Weights of a small transformer language model: 11.9M parameters, RMSNorm before each block.
Each number is 128 + 32 x the weight over the matrix's rms, rounded and kept within 0 to 255. Layers, rows and columns count from 0.

# layer 10 MLP up, 576x224, rms 0.304, rows 228-231, columns 0-111
[[ 87 117 150 139 141 145 115 127 104 185  90 154 142 112  92 146 135 116 155 138 144 135  86  83 149 119 108 199 125  93 154 130 159 142 107 141 169  94 106 209 138 145  68 111 176 130 166 126  73 159  86 137 163 103 105 104 152 124  84 122 164 116 157 138 139 116 153 138 131 135 177 118 139 107 108 108 208  96 149 154 128 136 148 137 117 123 119 117 122 121 180 122 115 129 135 204 133 104 143 163 131 163 151  83 148  99 102 117 167 162 173 116]
 [116 151 135 167 163  88 142 170  62 154 171 130 122  62 122 194 142 174 145  98 146 144 186 107  93 150 105 117 124 128 128 126  73  98 170 175 127 174 123 147 134 145 139 126  77 172 114 173 102 105 128 135  71 115 161 157 154 174  69 123 181 119  54 119 148 122 144 106 105 137 182 113 113  83 123 194  57 216 151 104 108 130 123  72  87 123 123 141 129 129  83 156 109 132 165 100 129 128  77  68 131 149  89 130 148 155 130 117 114 119 176 127]
 [136 223 102 126 145 131 129 102 162 127  68 156 207 162 148 209 129 200 107 107 142 172 184 148  88 174 175 122 192 122 132 152 182 123 120 147  97 103 156 132 106 144 186 143 120  94 114 146 172 121 145 141 117 142 112  91  56 137  72  46  94 102 144  80 122 152 124 154 180 139 168  58  98 135 162 103 153 111 189 157 117 150 119 115 163  75  95 146 122 100 144 129  98 119 127 130 140 120 145 153 104 126 164 107 140  88 104  30 147 127 204 131]
 [117 113 152 155 139 160 137 158 110 132 158 115 159 125 131 134  79 156 115 171 117 131 131 137 119 103 149 123 133 110 119 151 170 109 102  75 139  42  82 162 114 143 164 170 135 179 132 161 106 111 127 100 159 154 175 192 134 132 136 159 196 140  98  81 146 155  91 142 154 138  56 133 118 115 141  68  80 176 149 194  74 104 181  79  87  91  89  96 102 176  86 142 134 149 128 163  89 178 182 133  82  53  77 133 146 132 185 110 129 144 129 116]]
# layer 10 MLP down (transposed), 576x224, rms 0.282, rows 228-231, columns 0-111
[[146 110 119 158 121 114 137 140 112 150 139 125 112 150  80 145 120 129  75 162  80 108  95  83 142 130 145 127 150 115 162 147 164 119 133 124 172 176 168 234 125 142 142 137 111 126 122 121 132 133 116 184 114 160 130 112 156 120 125 177 119 140 156 101 110 134  69 116 187 135 165  79  89 191  96 158 154 129 133 130 106 151 167 122 130 172 145 144 103 187 138 173 164 122 132 134 153  91 156 124 131 136 117 136  84 130 153  90 124 162 126 123]
 [ 99 125 104  86 122  83 174  98 181 114  89 169 155 162 121 120  90 175 154 103 137 109 125 145 125 106 125 150 147 102 121 133 101 149 150 109 103 155  79 113  97  79  72 148 101 102 136 142 128 138 147 118 154 152 118 105 107  80 143 118  87 141 172 119  94 167 170 116 135  73 136 131 129  86 100 217 133  44 102 179  58 158 137 158  79 180 147  76 157 171 154  95 107  90 125 162 133 159 123 139 119 101 129 143  92 150 140 144  50 104  74 135]
 [107 136 171 182  61  94 119  67 207 117  73 128 153 124 124 170 119 125 117  91 144 138  94 126 122 150 156 134 175 127 145  60 155 190 138 115  94 136 182 138 120 161 116 150 105 111 129 156 143 128 187 135 122  83 135 127  99 168 181 109 120 103 167 134 120 173 141 223 119 148 174 130  51 123 137 128  83  60 105 133 185 205 187 186 119  98 120 128 125 170  95 114 101  78  55 135 124 109 134 116 106 157 162  69 183  74 143  73 130  87 125 113]
 [ 82 152 101 156 147 153  94 136  94 116  86 108  92 142 113 154  88 119 120 150 163 126 148 159 114 140 120 107 124 190 135 112 111 124 114 125 192 218 144  99 167 137 165 107 128 131 139  90 119 131 159 126 118 141  86 108 119 118  78 109 104 127 105 147 139 101 153 166 147 142 136 225  94 109 114 162 133  92 135  26 216 158 189  86 106 188 191 108 169 154 148 128 112 134  86  91 106  92 121 113 170  86 132 192  64 167 114 159 185 107 105 128]]
# layer 10 MLP gate, 576x224, rms 0.285, rows 229-232, columns 0-111
[[120 147 118 108  84 123 138 114 172  21 152 124 131 147 182 130 164 123  90 142  77 145 104 147 132  86 113 128 147 128 131 125 118  81 110 141 142 135 111 163 119 100 156 162  88 130 138 109 183 132 116 146 167 161 106 118 114  88 142 103 125  92 145 162 161  83 130  95 161 129 113  88 157 131 161 190 125 154 110 203 128 101 156 159 113 134  77 180 151 170 136  90  52 173 121  68 120 121  76 111 167 162 133 161 112 128 156 201 133 133 179 115]
 [151 119 105 135 152 129 121 132 114 159 127 142 125 168 116 114 172 152 131 160 185 164 137 123 116 160  81 158 123 178 170  87 123 128 118 130 168 170 129 111 117 129 105  96  96 185 129 122 157 138 152 102 148 137 127 144 104 155 101 139 117 148 121 177 135  95 103  58 103  97 117 176 193 155 125 119  71 147 141 110 103  69 124 126 133 112 187  40 137  58 173 154 167 160 169  99 150 147 144 114 114 146 104 129 120  99  96 114  88 145 124 145]
 [140 139 163 119 136 155 112 147  96 187  97 121  87 104 128 128  97 131 138  87 113 138  59 140  74 179 103 155 101 142  84 146 184  42 129  92 166  91 127 122 115 169 112 132 172  90 181 148 151 133 117  98 164 128 141 124 145 150 131 103 180 110 171  93 153 126 146  84 129 159  98  71  29 119 126 189 143 113  96 118 105 134 135 146 139 165 164 114 139 166  97 163 163 148 138 122 191 128 134 163 117 120  83 168 108 190 171  81 206 120 128 122]
 [228 180  94 178 120 138 184 127 113 162  82  75 139  93 112 135 146 119 212 164  99 101  63 131  83 186 110  75 168 125 178 170 120  66 156 148 125 161 153 126  60 155  72 100 158 117 104 162 143 100 145 192 162 177  92 120 218 166 172  89 116 108 103 122 160 235  95 130 124 124 128 109 134  83 119 107  49 148  73 130 151 123 137 105  85  75 174  85  94 194 121  67 129 102 140 120  95 134 103 139 185  82 117 185 114 114 121 118 120 144 119 114]]